Each number is 200 + 40 x the weight over the matrix's rms, rounded and kept within 0 to 999. Layers, rows and columns count from 0.

# gate: layer 3 MLP gate, 512x192, rms 0.138, rows 309-375, columns 96-127
# up: layer 3 MLP up, 512x192, rms 0.145, rows 309-375, columns 96-127
# down: layer 3 MLP down (transposed), 512x192, rms 0.117, rows 309-374, columns 96-127
gate309,233,168,173,160,200,155,172,248,189,139,204,217,281,191,220,192,169,213,219,230,176,215,231,224,209,180,180,198,152,145,165,234
up309,188,253,268,203,246,223,159,191,250,218,270,229,150,165,208,198,168,231,173,238,38,178,238,150,84,265,258,160,229,248,236,134
down309,239,229,162,200,165,240,180,161,219,171,194,232,187,160,176,272,246,252,232,229,165,261,268,228,211,197,210,208,202,305,143,129
gate310,148,218,93,285,194,243,170,141,157,213,202,238,233,221,199,209,214,148,219,225,186,239,191,191,261,252,200,217,205,193,157,231
up310,216,228,241,180,232,171,196,174,136,166,143,250,232,156,227,166,256,227,229,189,259,244,193,218,180,207,219,189,142,254,206,176
down310,190,257,202,208,236,232,208,197,280,179,285,227,151,193,215,166,249,145,248,206,166,151,183,206,223,202,233,136,219,213,188,216
gate311,218,184,174,168,151,185,222,178,226,179,212,137,171,187,148,262,268,160,182,178,239,242,175,235,202,202,221,241,220,188,163,214
up311,201,173,183,217,213,209,226,231,133,203,150,242,190,273,202,145,154,166,164,165,153,183,221,161,207,227,182,167,218,203,222,206
down311,200,221,182,176,186,251,222,163,211,215,257,202,195,202,196,210,120,218,202,186,215,212,122,192,220,196,174,237,203,193,223,187
gate312,240,178,212,229,220,221,254,201,108,187,161,193,114,215,179,252,192,196,133,209,229,249,223,170,199,162,237,190,201,195,138,203
up312,231,141,189,226,195,246,203,213,120,71,220,180,168,261,218,264,233,182,180,171,191,202,190,169,183,149,199,218,225,212,140,190
down312,219,179,204,162,214,197,210,243,139,242,168,241,193,185,139,185,187,197,241,192,178,224,211,168,217,181,208,220,225,199,214,200
gate313,281,197,200,164,262,246,208,144,136,119,299,185,234,224,151,127,148,211,275,213,220,195,287,184,209,210,257,193,231,230,159,189
up313,117,242,203,154,199,277,210,212,266,308,161,206,158,139,184,238,236,195,185,213,164,147,161,183,177,271,274,171,196,174,182,184
down313,280,267,247,164,184,240,153,235,216,274,205,259,96,225,200,137,159,180,175,199,187,190,172,124,210,148,199,167,138,193,122,209
gate314,222,187,172,220,226,217,173,203,167,190,216,179,211,199,205,165,222,215,223,175,220,129,148,189,196,187,154,167,175,197,153,180
up314,199,262,170,161,162,177,224,162,255,176,185,216,169,188,238,186,198,219,160,162,235,245,211,164,181,178,201,213,198,211,228,239
down314,208,195,191,200,169,256,138,221,262,218,230,247,161,276,277,157,217,172,248,211,276,158,239,157,230,255,127,178,213,140,142,219
gate315,180,161,215,202,206,208,252,170,243,286,196,169,212,217,283,142,155,133,173,218,214,257,191,201,178,156,214,210,247,183,245,204
up315,228,166,186,207,166,215,160,139,189,128,238,249,181,194,157,246,220,172,198,242,151,127,277,159,198,222,137,222,189,185,169,211
down315,156,191,197,216,165,213,175,217,220,182,197,165,163,224,236,220,204,192,193,188,167,171,160,211,191,239,170,163,149,208,174,291
gate316,125,183,186,180,224,208,152,192,209,242,173,286,135,258,243,248,242,158,172,107,181,201,211,163,222,192,219,182,195,165,219,261
up316,224,172,188,200,255,238,275,168,179,181,217,251,229,170,160,171,234,186,174,259,209,211,265,247,252,216,185,166,161,250,237,230
down316,221,225,181,206,207,192,199,168,186,217,201,186,165,235,203,230,185,136,172,218,196,200,238,167,221,223,148,252,199,146,195,219
gate317,207,210,120,245,163,171,232,176,200,230,244,203,215,212,158,182,194,147,205,204,218,212,187,239,187,171,256,146,208,224,180,155
up317,201,173,230,139,205,161,174,202,311,267,174,277,200,139,174,274,240,259,221,228,187,190,171,200,225,148,224,186,193,301,241,261
down317,235,229,193,203,132,207,222,226,190,181,204,173,233,200,260,186,212,197,230,225,183,157,238,155,178,199,212,216,173,204,199,206
gate318,187,183,140,195,98,165,138,222,169,183,172,244,168,224,278,233,256,153,253,180,179,216,209,233,218,221,275,229,202,190,195,248
up318,212,202,157,162,235,267,250,213,239,209,239,285,217,233,186,182,245,251,196,196,140,166,197,200,238,201,131,207,197,230,215,136
down318,206,218,187,177,165,206,131,225,199,188,186,234,166,215,258,239,234,152,187,173,200,161,258,184,226,213,282,200,207,156,157,193
gate319,184,265,210,167,180,209,186,220,163,261,210,168,156,236,164,233,133,211,169,269,216,187,128,153,234,165,205,269,153,245,208,187
up319,104,210,265,147,180,201,183,189,195,135,181,226,237,230,206,245,156,208,169,289,157,144,237,230,216,181,226,219,135,163,146,244
down319,186,213,185,220,228,125,189,200,129,175,226,285,248,234,153,234,222,216,203,242,239,225,108,172,198,191,212,278,266,188,287,156
gate320,162,194,181,201,229,144,166,144,262,202,233,180,84,178,254,170,173,166,206,156,225,216,166,204,162,219,226,230,225,243,248,185
up320,178,218,158,209,170,208,193,182,80,175,143,234,245,253,159,199,215,174,218,203,234,198,229,161,216,161,169,196,185,168,151,179
down320,213,168,238,177,249,254,185,156,255,179,164,176,167,189,297,153,223,212,203,220,215,213,218,231,213,180,226,248,217,228,168,148
gate321,217,175,179,115,138,223,190,263,237,296,190,224,173,185,141,208,204,219,184,182,175,213,168,213,149,186,212,225,193,164,134,190
up321,208,186,236,245,211,181,210,112,146,205,219,231,204,264,208,217,237,192,238,238,254,204,278,231,238,159,256,172,189,237,230,246
down321,179,185,222,150,225,248,208,226,250,227,196,209,203,202,207,171,128,140,148,165,131,165,195,129,212,208,250,235,190,186,172,170
gate322,265,195,231,208,203,210,228,186,164,101,257,173,199,229,291,232,121,167,192,234,185,210,161,192,235,200,173,99,125,210,200,220
up322,184,102,150,225,257,200,171,269,120,170,147,187,254,202,109,224,243,234,222,177,151,187,186,161,201,178,176,271,217,239,230,190
down322,171,155,221,267,127,231,204,228,200,268,171,287,166,196,236,179,132,243,201,160,255,221,258,287,246,172,181,197,127,205,196,167
gate323,182,179,267,136,214,264,221,200,220,285,184,192,162,175,142,195,137,185,182,188,202,164,263,234,208,142,243,178,136,194,161,142
up323,215,212,199,211,290,206,132,199,227,187,214,259,162,283,198,175,178,190,175,221,198,140,203,176,189,175,208,259,165,199,170,259
down323,208,203,203,226,180,176,222,161,73,204,188,140,234,171,174,231,229,224,188,202,140,234,239,223,199,181,207,170,182,180,280,200
gate324,170,210,231,184,191,272,194,157,244,196,203,226,169,216,154,195,113,147,204,212,138,168,175,219,169,172,189,244,162,241,164,153
up324,179,229,229,201,157,191,167,203,137,171,191,201,250,185,253,197,189,251,183,145,227,178,183,142,147,186,173,166,184,180,227,107
down324,164,284,137,171,230,200,231,200,307,213,160,139,175,162,168,203,116,245,250,164,181,145,284,209,231,239,189,237,159,223,225,212
gate325,168,256,173,184,231,184,252,192,253,179,194,141,240,201,198,232,193,154,129,255,216,159,191,186,182,212,170,203,212,345,264,192
up325,152,225,180,233,304,195,218,195,144,177,223,209,220,252,263,170,158,277,166,197,212,197,163,253,180,144,214,206,130,217,309,240
down325,208,188,221,246,180,206,212,173,234,205,220,200,137,170,185,134,138,218,214,219,127,153,185,133,94,177,211,219,170,170,288,213
gate326,174,172,220,200,174,133,206,194,209,207,274,208,212,238,146,169,174,191,132,203,225,177,199,249,249,123,250,180,168,174,186,180
up326,183,211,259,277,262,184,247,184,192,236,200,229,113,242,196,183,177,267,228,217,182,144,174,165,196,192,224,167,131,159,227,248
down326,174,231,180,233,152,253,154,187,170,254,296,139,224,226,141,210,192,154,139,177,164,277,226,162,203,249,201,248,162,200,262,160
gate327,203,190,251,270,183,179,216,214,195,195,229,213,202,254,195,196,191,201,262,252,193,170,191,214,213,203,176,193,144,167,139,213
up327,217,229,194,125,230,153,196,216,196,141,227,224,221,198,183,227,230,272,211,202,163,231,171,235,219,228,202,187,231,186,182,190
down327,197,203,212,244,164,232,196,227,143,253,181,203,129,191,255,166,181,191,231,187,244,267,196,216,166,160,213,213,186,235,175,258
gate328,183,166,225,179,197,236,224,227,205,214,109,183,253,243,223,238,192,196,161,170,125,203,195,211,231,166,165,273,223,269,224,211
up328,178,201,148,180,176,195,181,257,202,153,94,210,248,240,219,200,175,183,166,204,188,195,183,231,176,222,142,177,228,204,206,204
down328,230,172,225,178,207,208,260,191,159,190,180,196,228,191,144,188,189,186,209,260,173,226,203,217,184,199,319,218,251,201,251,182
gate329,178,246,174,202,222,194,170,247,256,228,157,248,235,198,140,237,138,203,187,219,165,206,225,191,146,193,171,216,155,213,180,200
up329,222,186,198,215,272,185,245,208,161,260,237,217,199,222,284,222,240,146,244,177,198,246,191,192,209,257,186,169,260,203,256,230
down329,225,202,184,251,188,216,142,184,244,253,141,192,88,277,175,155,247,182,221,209,263,211,173,228,256,227,234,235,214,210,111,199
gate330,234,207,177,197,213,173,176,214,272,189,245,154,211,174,230,262,188,254,259,237,188,166,214,190,115,228,171,185,186,210,210,86
up330,164,246,145,225,219,191,112,232,213,195,253,224,149,268,228,297,210,238,228,151,185,115,123,224,206,243,233,280,207,238,170,165
down330,152,138,212,198,190,119,161,283,242,171,192,231,214,182,193,186,166,224,213,182,240,166,237,103,215,214,211,195,164,247,178,150
gate331,190,193,202,219,236,161,180,204,222,112,129,181,157,223,151,115,210,244,166,216,289,176,180,96,223,183,159,198,215,195,197,174
up331,170,170,250,181,142,275,222,189,241,223,191,168,206,152,236,210,241,185,203,187,182,203,216,225,153,221,224,184,137,216,192,223
down331,173,214,177,172,186,267,160,216,224,212,226,228,149,292,282,222,179,142,172,166,236,209,247,146,256,256,165,235,171,184,143,160
gate332,212,162,199,106,127,195,172,193,243,217,182,263,70,207,199,163,178,197,219,151,213,247,199,253,180,230,219,290,175,278,241,220
up332,225,245,168,125,186,211,170,226,198,200,211,237,194,274,192,171,188,162,225,208,273,157,268,178,138,284,162,293,264,198,181,218
down332,144,197,202,241,243,206,169,231,170,196,154,115,248,96,132,191,134,205,151,210,178,175,192,227,287,169,253,191,251,128,154,232
gate333,125,199,209,208,88,270,184,223,179,176,253,140,299,180,197,189,199,117,227,269,192,217,146,189,146,211,217,185,196,131,146,209
up333,194,207,285,201,145,156,174,242,208,215,129,129,217,278,146,238,183,189,223,169,159,194,170,90,205,182,218,255,212,217,218,208
down333,256,155,201,172,261,182,168,133,224,229,171,198,187,228,265,180,216,214,194,157,224,174,190,200,160,184,199,170,195,125,271,183
gate334,185,220,241,204,241,186,108,198,225,270,233,125,188,174,87,280,227,208,218,225,175,202,269,194,160,171,184,258,132,237,239,175
up334,166,257,201,133,211,248,205,196,211,216,204,262,153,214,134,151,252,234,300,180,200,231,293,193,186,237,229,273,197,138,144,192
down334,124,157,227,232,290,155,249,234,269,173,266,187,183,141,188,158,173,200,233,193,171,108,317,170,229,164,210,215,156,148,210,249
gate335,175,187,198,123,181,155,191,231,227,233,232,126,191,148,272,262,166,202,135,185,191,174,201,195,154,183,173,170,166,184,220,172
up335,230,197,234,239,127,224,251,181,265,212,212,191,138,263,191,255,175,194,171,211,132,255,211,198,214,171,163,236,175,191,249,202
down335,259,135,178,198,168,218,191,181,261,261,283,220,255,234,189,155,203,205,198,219,158,142,221,336,198,184,263,181,246,266,186,275
gate336,215,189,171,285,166,140,163,210,199,202,229,197,209,198,237,191,190,221,219,211,178,163,235,125,208,231,172,155,249,175,230,217
up336,221,254,250,224,233,238,195,187,200,275,182,172,177,237,181,162,259,193,211,215,232,243,145,176,256,225,203,147,220,182,108,182
down336,269,224,233,230,253,229,173,193,199,190,193,164,240,248,118,163,255,155,206,224,174,146,186,240,132,167,164,159,166,144,231,161
gate337,155,213,119,191,221,202,233,143,263,168,191,272,225,200,166,242,198,222,178,198,207,186,210,204,218,230,198,166,241,177,157,188
up337,242,216,183,196,207,193,221,255,145,233,207,168,230,221,204,243,171,261,190,127,190,175,238,230,175,141,280,213,157,228,190,243
down337,194,198,253,281,188,212,264,254,255,200,178,214,156,217,219,205,185,236,221,234,239,181,131,229,218,201,130,183,173,206,149,194
gate338,221,168,207,253,273,233,184,181,185,151,229,250,261,238,179,226,208,185,192,167,272,209,198,267,202,128,196,171,198,230,196,173
up338,132,220,224,180,178,175,160,212,175,260,217,191,145,164,182,121,145,150,189,237,156,160,188,193,205,240,111,242,108,149,199,215
down338,215,239,211,211,181,211,187,176,210,167,168,185,209,169,333,143,173,313,134,186,177,214,282,219,143,91,227,225,179,120,166,190
gate339,204,277,265,174,272,273,189,287,201,221,249,181,274,269,192,205,160,177,164,212,181,244,178,197,270,161,195,127,150,264,157,154
up339,146,246,241,161,225,124,201,162,204,195,255,260,170,227,255,174,184,189,117,260,185,188,271,183,213,141,218,252,212,173,138,163
down339,236,140,229,226,128,168,220,161,151,162,222,242,207,169,196,202,246,211,176,223,177,155,200,198,171,103,315,182,164,215,207,189
gate340,187,285,210,239,199,248,224,156,178,166,218,55,202,218,229,181,216,204,179,222,175,195,240,209,220,238,153,160,181,189,226,219
up340,203,254,244,254,213,194,175,194,202,173,206,80,192,197,210,161,238,191,168,179,160,211,254,190,218,239,218,178,224,136,200,229
down340,240,249,206,161,185,119,216,81,198,216,232,206,297,199,197,223,196,193,212,209,202,163,116,207,179,141,267,182,222,253,258,233
gate341,141,168,217,243,203,197,200,235,162,170,206,201,196,189,154,190,148,159,180,205,161,250,214,221,264,213,197,171,142,168,231,259
up341,182,133,247,207,210,177,131,236,207,131,163,289,247,194,206,241,208,237,182,163,175,292,238,139,231,164,189,229,184,162,169,237
down341,196,164,183,134,246,180,176,178,163,208,256,182,246,197,137,119,244,143,122,178,196,193,193,192,184,176,166,220,188,179,230,233
gate342,186,167,99,197,168,129,240,140,119,138,206,217,157,205,226,187,266,162,198,232,165,159,134,210,187,178,174,225,273,125,222,162
up342,181,255,182,112,147,207,178,267,230,182,219,236,220,196,238,234,177,156,274,204,214,108,199,149,254,195,211,224,274,119,269,150
down342,252,237,187,157,176,249,232,159,129,160,143,213,213,225,237,320,225,229,195,201,214,302,210,222,154,183,229,172,154,280,268,140
gate343,223,225,174,200,175,233,264,203,190,199,234,162,251,231,248,180,192,227,123,144,218,197,235,178,131,135,280,200,239,205,187,217
up343,294,175,85,233,176,191,176,177,87,222,197,157,212,220,287,180,258,227,173,133,175,177,266,130,181,225,258,213,257,243,218,182
down343,162,184,200,182,128,273,305,171,236,197,261,239,204,188,244,188,152,189,147,167,231,181,153,195,206,244,266,236,284,205,163,157
gate344,193,208,173,108,209,207,148,179,160,208,140,226,214,218,227,149,262,210,191,182,196,201,207,167,210,230,157,215,254,124,167,176
up344,204,206,174,150,199,140,216,223,158,239,211,254,327,113,205,220,184,273,198,204,255,258,103,289,253,174,199,233,193,295,237,200
down344,172,125,217,270,235,258,238,216,153,193,174,219,243,129,246,243,217,204,253,173,115,156,207,194,159,238,244,213,143,237,198,309
gate345,179,227,102,235,195,215,251,219,200,207,328,228,149,152,173,237,216,199,188,200,232,245,202,169,203,214,136,187,214,224,187,152
up345,131,204,184,270,273,206,134,190,229,272,124,204,247,179,227,223,217,200,186,168,259,191,198,176,177,203,243,279,149,165,212,247
down345,206,236,249,194,188,236,229,201,192,207,231,176,132,176,161,137,129,245,115,233,220,150,194,306,298,145,234,212,224,208,177,123
gate346,173,190,137,258,181,176,190,195,199,159,183,206,141,220,184,219,191,147,113,125,206,229,188,217,195,175,208,182,169,235,162,127
up346,243,184,155,181,198,224,192,179,231,213,196,211,174,183,165,194,201,217,185,231,160,207,194,158,208,164,262,246,267,171,207,200
down346,238,266,190,201,256,148,201,209,156,279,239,230,201,213,236,258,153,170,193,217,246,181,225,114,207,190,148,169,168,175,150,229
gate347,170,223,244,204,212,205,162,197,265,228,230,160,150,204,218,173,205,241,220,192,216,163,207,183,148,109,113,203,215,182,202,202
up347,202,137,232,204,227,186,246,176,229,162,244,159,170,162,217,187,99,221,190,182,213,178,206,120,206,145,195,278,251,184,185,177
down347,206,215,219,162,207,186,214,235,145,184,162,176,245,140,160,265,203,195,200,180,191,243,260,304,265,254,268,242,203,185,213,201
gate348,208,216,257,117,193,170,163,289,204,146,138,214,209,115,289,204,179,183,168,162,196,209,207,296,192,124,178,193,91,196,228,222
up348,196,196,243,191,272,223,210,154,214,159,222,230,185,242,111,178,182,220,202,165,254,151,181,152,184,273,238,311,246,150,195,216
down348,146,158,106,268,217,259,166,250,180,236,163,192,144,178,206,240,170,187,197,132,251,210,249,193,163,197,233,214,173,165,188,214
gate349,275,157,203,247,173,229,195,204,251,196,228,176,157,231,153,207,214,212,161,202,203,227,187,220,167,137,190,217,131,306,194,204
up349,236,173,149,193,181,195,173,173,209,188,242,117,212,231,161,157,276,249,239,215,265,238,201,178,138,269,160,145,182,201,180,169
down349,239,186,134,130,179,152,159,246,183,226,178,231,175,235,234,242,120,255,121,184,189,276,191,171,178,113,172,178,221,145,169,196
gate350,135,219,141,201,171,213,218,270,185,169,176,221,282,153,217,187,271,168,204,131,236,177,228,217,243,179,193,215,204,220,232,237
up350,254,242,219,176,232,227,181,206,241,241,202,124,162,202,226,179,234,199,239,138,200,215,221,272,190,129,205,193,174,228,258,177
down350,257,165,140,233,142,129,206,328,222,245,206,205,212,212,183,221,147,264,154,219,207,111,271,159,286,198,221,212,181,260,310,222
gate351,218,128,198,196,195,145,189,259,160,200,188,176,264,254,234,270,273,159,248,218,251,198,213,138,177,159,221,186,168,205,192,188
up351,186,191,172,191,180,213,169,210,175,219,169,168,227,173,260,176,212,202,235,249,203,210,221,210,186,167,171,195,201,206,208,207
down351,182,221,253,190,238,177,268,201,147,196,201,175,220,145,100,236,194,245,172,180,122,228,177,237,203,160,263,209,209,240,241,199
gate352,219,245,190,176,145,166,240,203,205,188,206,217,262,107,252,135,159,241,252,194,170,148,183,262,220,210,200,188,193,218,131,194
up352,164,188,239,279,199,126,197,193,190,218,231,162,241,160,196,237,313,294,172,124,196,232,236,165,193,160,166,252,85,201,183,216
down352,157,175,186,187,212,168,205,190,222,269,250,190,299,271,242,192,197,173,166,212,204,226,196,256,287,240,258,230,225,256,199,196
gate353,142,190,252,218,206,109,192,208,202,177,167,215,181,137,171,187,231,177,170,184,222,226,200,164,138,163,219,198,200,199,176,217
up353,215,197,169,241,204,139,209,166,221,169,255,149,211,182,181,140,222,171,141,204,230,241,159,186,181,231,130,215,197,154,183,177
down353,189,225,206,154,200,195,159,170,217,221,203,201,209,212,216,167,240,216,174,206,239,198,205,250,215,177,149,203,182,210,191,149
gate354,222,184,164,280,211,104,189,238,142,188,207,186,257,209,234,217,207,134,198,199,177,228,188,291,123,130,190,211,164,254,209,202
up354,150,334,255,179,232,266,198,108,207,221,247,184,150,246,161,199,209,224,204,196,204,204,194,164,310,197,251,168,198,191,204,224
down354,216,222,211,157,132,130,213,176,155,207,174,192,292,182,221,234,198,197,91,189,151,201,192,218,199,178,163,204,188,241,167,235
gate355,185,198,189,215,249,274,161,168,176,184,211,188,241,174,202,268,236,136,207,271,185,123,237,224,222,229,202,228,170,188,180,192
up355,191,237,123,177,302,192,130,207,233,151,181,147,164,205,211,285,232,138,247,227,156,139,188,203,239,186,200,189,223,174,183,234
down355,236,223,216,211,172,162,176,204,165,201,196,227,182,161,172,163,186,201,169,108,130,230,265,229,178,138,222,176,176,208,246,242
gate356,198,250,252,244,177,251,242,251,227,177,171,171,166,189,182,212,149,258,160,197,218,222,209,143,226,202,172,277,230,246,235,203
up356,190,168,177,205,229,207,216,212,145,236,208,142,207,254,172,154,189,223,198,238,189,218,207,148,206,251,208,153,212,181,302,225
down356,218,161,231,202,195,127,211,186,136,159,215,183,163,257,233,172,208,218,207,223,225,246,99,183,166,177,240,167,196,224,270,138
gate357,257,210,239,231,247,189,194,219,140,172,246,176,126,184,206,229,218,225,216,216,275,150,232,209,124,186,140,153,233,173,203,230
up357,227,233,240,202,200,255,186,190,167,202,198,140,262,230,200,259,208,271,169,161,192,161,178,217,234,210,229,226,261,236,134,219
down357,120,220,147,201,211,215,195,176,161,208,220,171,190,206,214,205,217,282,191,151,247,260,242,149,143,260,210,227,119,237,219,291
gate358,144,237,193,169,214,250,155,202,216,209,181,130,293,136,220,165,202,164,212,226,176,229,260,252,214,226,200,130,190,193,186,211
up358,186,194,228,177,169,215,129,238,159,239,233,164,267,220,181,211,242,144,187,193,191,256,189,219,247,267,169,184,224,216,164,202
down358,201,227,179,164,258,155,258,190,131,209,210,210,164,212,122,190,235,273,241,184,143,240,205,203,163,114,225,184,181,199,223,154
gate359,184,152,224,193,193,183,212,241,217,205,174,205,143,141,255,139,150,246,129,193,247,139,203,196,184,235,239,243,206,221,154,223
up359,225,223,193,136,151,187,174,236,128,246,212,196,295,212,189,237,208,248,190,201,191,238,205,207,206,187,179,246,246,241,194,139
down359,132,180,195,194,200,229,234,199,224,205,218,229,158,187,178,210,222,198,208,173,240,175,257,202,213,148,240,235,206,166,210,211
gate360,251,203,193,235,233,219,166,262,196,225,171,177,189,205,247,174,236,146,226,198,228,131,165,222,209,205,178,187,219,227,168,226
up360,210,228,203,195,183,210,235,140,105,189,202,177,157,224,196,214,195,168,272,253,200,207,162,158,204,156,251,267,254,192,103,251
down360,155,214,230,135,203,239,204,217,163,220,198,274,228,203,248,200,205,213,139,144,161,157,243,137,250,290,162,196,199,219,257,213
gate361,187,195,185,216,281,174,242,164,205,196,228,210,238,234,223,202,220,231,191,202,230,174,246,192,175,214,227,191,193,128,233,175
up361,208,192,183,240,156,176,235,222,205,129,271,258,270,170,204,185,234,234,197,277,176,196,221,180,174,220,230,132,140,209,275,206
down361,288,170,285,204,190,131,258,216,200,136,215,172,162,158,180,188,205,248,185,224,236,185,119,177,169,195,207,205,218,162,235,186
gate362,200,225,191,196,156,172,248,252,212,199,211,204,102,243,280,167,178,254,253,239,213,143,202,169,145,229,287,179,232,253,231,185
up362,220,140,224,237,142,185,191,193,214,152,144,246,95,228,236,204,188,188,181,135,189,232,225,184,227,209,215,257,268,159,198,179
down362,200,187,151,271,174,247,228,225,181,212,216,160,208,209,127,212,176,256,169,223,179,138,180,218,146,173,228,237,154,246,215,229
gate363,280,167,144,209,210,160,193,152,200,192,166,213,199,227,170,239,178,159,142,217,223,127,155,206,170,282,255,155,238,204,218,177
up363,165,212,171,166,176,180,225,242,270,157,242,220,183,176,258,174,167,215,155,176,197,118,156,210,136,161,242,161,234,166,227,152
down363,219,192,221,239,200,214,195,197,137,252,135,157,257,108,213,174,214,191,235,210,202,222,215,207,206,161,297,197,170,217,247,244
gate364,249,183,237,211,190,183,204,226,118,212,166,153,165,165,176,178,187,226,205,192,165,226,199,165,91,211,198,132,219,196,202,279
up364,183,106,188,195,185,234,242,184,208,218,162,206,276,262,188,197,194,189,182,182,187,140,221,259,264,216,148,164,172,187,198,210
down364,152,241,208,260,120,134,190,153,202,207,240,199,148,154,238,188,149,191,120,210,148,203,167,149,225,128,191,243,173,288,216,226
gate365,144,195,212,266,221,225,156,185,208,211,233,156,205,150,203,171,142,210,159,206,201,178,218,190,257,177,199,161,179,121,198,199
up365,252,217,217,162,203,161,251,246,176,150,270,176,290,212,200,169,191,244,147,154,286,210,200,212,179,191,231,232,175,134,182,140
down365,159,212,218,181,261,193,149,152,220,232,217,280,221,177,253,166,202,202,145,235,182,236,197,252,232,220,180,196,258,176,241,209
gate366,153,176,198,176,222,257,180,180,195,212,230,108,176,209,183,234,287,256,199,182,171,184,206,147,200,148,186,312,168,183,139,175
up366,94,310,188,169,196,245,114,134,205,159,119,194,174,255,206,236,209,176,145,172,193,234,213,227,232,252,238,212,178,156,188,156
down366,256,257,217,221,201,188,263,167,202,174,191,236,240,138,182,194,183,222,192,188,154,234,259,189,169,200,162,248,184,231,206,268
gate367,184,208,225,242,247,173,125,240,242,168,165,162,196,158,124,181,165,137,199,274,186,175,168,199,227,169,177,203,126,255,220,308
up367,195,232,220,150,255,202,126,174,282,241,213,183,199,189,157,206,153,182,124,193,214,174,175,185,231,202,211,274,169,271,184,137
down367,260,155,203,222,245,186,281,224,247,192,203,170,234,191,159,115,192,228,147,237,156,247,220,154,223,196,157,171,171,140,254,174
gate368,202,180,131,163,214,252,190,208,229,189,214,225,191,304,202,272,183,206,171,233,121,170,245,166,219,154,164,188,196,234,176,181
up368,218,208,196,201,162,242,197,154,218,163,165,244,172,213,216,185,141,207,149,252,179,204,222,241,209,163,165,168,218,198,194,218
down368,212,199,162,192,221,125,231,215,205,209,210,173,234,155,266,220,253,233,233,200,146,187,171,184,122,259,157,228,200,125,228,201
gate369,220,154,227,242,218,131,264,180,192,229,246,163,209,220,179,255,160,180,153,207,169,281,227,219,232,194,161,171,201,187,227,237
up369,233,188,193,208,223,216,159,204,165,231,206,166,203,232,220,162,199,194,184,200,173,248,188,220,239,221,182,209,183,254,172,210
down369,146,228,200,138,201,251,173,253,208,255,231,161,155,140,235,229,191,121,160,258,141,190,189,185,190,211,212,193,250,210,214,178
gate370,183,147,217,175,207,198,242,215,225,228,228,180,188,204,156,178,243,239,246,230,171,208,120,209,178,178,195,222,137,238,162,183
up370,264,219,203,247,144,215,200,231,220,239,105,148,196,150,216,158,167,176,177,301,258,210,183,165,209,164,144,156,156,231,161,195
down370,148,170,295,132,246,259,211,192,282,185,190,177,163,192,100,231,204,167,216,207,227,184,109,252,169,189,225,165,218,196,147,163
gate371,268,182,205,215,161,150,211,220,225,123,223,227,111,275,223,241,224,197,180,202,239,210,208,231,228,161,206,273,114,197,186,198
up371,209,242,255,179,188,220,310,190,203,195,253,130,166,188,230,163,226,157,273,273,131,185,188,260,168,159,232,125,219,206,111,204
down371,296,222,182,222,198,233,139,160,258,188,236,249,124,184,319,274,202,250,144,198,220,238,144,235,225,169,230,181,120,235,251,209
gate372,248,221,228,179,173,231,159,152,234,189,181,171,147,221,246,221,257,185,163,235,193,208,209,231,156,132,189,216,179,210,260,145
up372,172,144,160,227,123,235,260,219,172,172,183,184,195,240,265,208,188,208,110,211,185,243,197,223,208,165,175,185,243,180,209,105
down372,208,219,178,178,271,232,188,187,136,144,222,163,260,178,168,197,254,170,177,195,175,157,180,270,149,276,227,185,176,152,267,208
gate373,192,192,138,175,236,214,222,202,155,160,251,152,235,230,214,209,128,132,225,128,230,227,182,151,233,222,173,144,210,163,172,176
up373,162,184,104,193,184,171,160,207,202,205,155,228,171,208,161,203,303,183,159,152,166,197,208,171,157,196,211,196,206,197,99,140
down373,222,225,151,298,256,202,234,236,201,157,275,214,208,258,223,196,252,195,230,265,176,174,142,167,223,210,222,164,272,180,91,187
gate374,175,245,191,218,190,228,260,136,193,240,213,180,158,188,255,229,150,250,232,175,190,201,115,144,195,157,202,247,205,235,304,189
up374,138,207,234,204,154,245,181,167,88,254,176,147,333,125,198,260,210,135,250,188,186,187,161,157,239,259,182,161,127,280,203,193
down374,191,189,274,82,262,230,159,125,212,164,221,171,216,186,180,142,259,191,162,215,241,229,309,238,298,245,154,244,215,109,142,193
gate375,213,188,185,213,221,225,244,207,203,254,208,260,200,215,199,228,204,190,218,180,163,190,180,164,220,185,180,248,258,181,240,199
up375,231,260,239,234,177,174,228,177,185,206,251,198,178,196,199,184,162,251,181,228,222,186,195,204,182,166,202,167,175,211,256,232